config = dict(
    num_attention_heads=5,
    tie_word_embeddings=False,
    init_std_qkv=0.053,
    optimizer='soap_variant',
    weight_decay=0.0,
    max_grad_norm=1.0,
    decay_fraction=1.0,
    final_lr_fraction=0.0,
    train_tokens=150400000,
    max_steps=6243,
)
Each number is 500 + 40 x the weight over its row's rms, rounded and kept within 0 to 999. Layers, rows and columns count from 0. Numbers have three digits each. The size before them is the row's rms in percent of the matrix's.

# up: layer 4 MLP up, 448x160, rms 0.0755, rows 40-45, columns 0-159
# down: layer 4 MLP down (transposed), 448x160, rms 0.0757, rows 40-45, columns 0-159
# gate: layer 4 MLP gate, 448x160, rms 0.0761, rows 41-45, columns 0-159
up40 090:480499486495483512426551514514476513504544513454509519529511527541515492507484500555527497543446520516559589511503465503441554454510473498488543501537528471548461506533472508552501506487590466532448519426528490444528571530508528520493571406532472490506509522429473510379555528534515545434501480465483518508459540426403478489566413557404462455547512592518534479437451487521543458475474453475526539451568424532456474526540487458485523511531452503546549495437488475487494509495505487
down40 097:501437522452458510462561474460456494459500515484513510496475572484428535515491527553415450528515510580566542502454482537509568573466489495499492477534431518521492484475524524554472475507484554580416513455562520514553515567594509518483556446418522484442429487536507464440503463501500519462444555455472479495509555557481530425509477502470491524465541556474438488443542524487493436440500547444479611472491524480491511490465510567516506445548468482516527510483485478536593524488494481
gate41 096:556542561446477525558430475490498484492464520471522501511531520487557484455544449463532508499467518432527514489474480424527485513499480466502498543439569446470587490470556541525420572432455589573467512447512492471386487543499497399484611525475523549482583445504491535539567505484493550495496536472485514537524510464526462505555442518522519535543547511467505561513496537485543569513482512459534515528552493565520464554485525442510480481493500470541510513429470497515440522457546528
up41 098:484509434456442504495499491551504533507486490435505466492447420565566545595524490481493534524541525511506566458517559555444435564548516498503488520531415407481567490490429466549577512522504499522519503517451515457538562545521524469507475545558462492530463501519500408496560495467483520462455503533483475547479569506558521486502458494491469551530480536499477504407548416475478508471534418480495469552511491513460574476503516466532567534487467525555546519548484471542494604492504459
down41 098:533486422514506464554513552501530540466507438484494519440507469548509472530475517444452558558522499511527582481547506549445494556457490473537493495505398455468527430493397490509520467493514487430518419510542508521551527526491534480517465532553437438549435515534478473459506547450542502475462508564517485512485571545524503505528553520473499547526446540521508480411440489496453482476539451460512431496527540471451586413548535493548492500480506471551558523491410524516525583481485461
gate42 098:551479525459488501463451545502439514526561409429531487542538536436532486505549535476572454489597545515483468431505537523509561445521591507533482505504443505477522510506486493541498479505468520522505487387488529534486537457434474539588482497494479464521590500518545535452467462503466549523518536576461541525499515404533568507607481524492542469505558469498531531477491404501442525457488454486502507509442500477456508484476497491480428454489566486554487474475475427507510514466466522
up42 105:448510540502442417481515534532468539507535465538494496521458504551529434409526565477487492586527445461559508465491449538516510463560533588497476535488433515515523482472504530461444527481489511449554463508447574481437492538512504462451514477454490484564483506552532496434512481491482517550599537480465514517481455493452523513559485505433441516463505454541562519455524479499505612407529520523486472519491494582479459469523486519567580536443461478492506498427521548524535436477546512
down42 093:546543544541535534465534498553481464522558498527548516506511541531517540476489486533488462439503513528561469523455506561559480558436481519533521456549532427520426474517590532426448486544472469492520481468556470534533513462501540479493479501487528444438503489469586456510603522493529452456524462511491481445563510491509503495551458490525510481545540516467453523516575503452442497511464463518501453491537545467505554539566518439505432464646547478511511550436439509575458483535542528
gate43 102:453467533475503516478458426501433561483468516529502500516511535449472527460472442440489521443534531517446612519487551587450513490454514497483539475443484407584459541538556453535517426560534519582571483471537458489497469472545461484474489482518531510475475490434555446535489483471507511462453466454551476535466553486486442473480492468565499500513453475464521513438497495580487463527532589500505562431512465489473524503492496445390473495512513509506536559498553470504462511546526430
up43 105:460495486454500568521469420553490498486534535527438509548498476539550446522440526531519530453536481495525452462510587499419426515516480569585517471479454520540454535491490479469491481535504495465491530576534506578479597495442497453456463504474533585470516533477488520507573540460587561553511477521465508461484543471489411459540482458557541504460468518546480470508561467556544418457533485451496527496494502517540503436518559510502503474532545457526471494546539485448499522468535404
down43 101:405544506513588446429503540527485443498486553474565482481544578447490517517491463454478480386520525475549488493460483494505543440494458509541497504514500459496546472514546499418491488547568466554511489509528501515495436533514473545482478492445483490500494511543479518475519393509511454415506507507501465470519453441495549539501533482406533534426491526536517501495425546565447464521494491533545392439518489451498531481475528480490450508485470484487595476477538464515412462564514449
gate44 102:456545532496533523487524492450526477507525394459552491490455536518558531442527595502554457523497551467472508499455488537431508471545498469527487561593506499459550527507519491524446515464494541498523525503523510427508562565457533494552541533525483521545504449497486484446519482429466460466467480484504478451524559456586516539441513541499465501489517484590505539509512591507476503472508514470478409592544508454443574531433442532495534518485501474444412541508501484521450522446437434
up44 101:445485496466479497477510507541502532518497525515422503442504494564534531516486533489464519417520515537469423541520491448553433431470542526464523496477544514485514515537512547453477523418517467555399560449418491559477536407484562520505489546444507555519485474514504497491563504524530505474466463555558607538427488468448427523529558437486443535513461461502512429451504448539493540536528441450503458445492486436498454491553495496445543522436474511556536505462484525491531487514541458
down44 104:442491515481489456502540492504537528493483458535461517553492489542593529512452532511488467434517559494448406564488532442484459464530533534434564450536559499515460565516504549458422505490434537470435560438489510497485596431507554497562517587486561461547500453518500481445513505464514467443459437524591576459479486485555513480489505504482425542519538498464524485500564497503481521518544471474505427558542492407500487499481493520428522490450544503505482479540517477483500503484438445
gate45 094:450475511532541512531396562510495531545492499602478525590480487566507526527421549480534460446476541492431592419540541515518475445506478540513557486519507557517560528508496476530485526478467474488472513492564505464459580516473418515512519490562499491475474465492473491536482574523465449494470404546484504452476521507552483512581591504499462482464495528495479506470549458558444489473481535562488445488426471516484560482499536465458442454510527560550487468511590500521458497518471506
up45 100:466472454473461459448500436567547521467576562475510516495521485484518500471496609528501530539576534518494511528421441531451450499591517529519491512486422542493553521487453511458493449453531477481537573499551529547562452516606473513514473424499548521492483539504538595502501473471505569512502514526552516522476527488489516509491547475517505488550534537561405550544514485515514535499508431462401502475559498547497467476566482493524529569438524526474491496498483501494438547448566541
down45 104:476495512497530503471476511423462545469555463510513457472490490498522469461520559449539506520522579570510485515504440471449512517466505452473497470491490496447622585486510501469580423536568468455484506502545525511485487485534454530412463506434489463483532529475428524529478557574477562470475505489454530495482451491551534466555483453562574521484497507516548559450566496470540472468451465448537532524546555521516461582488529447561453591472494522526449526523497528513491462476493597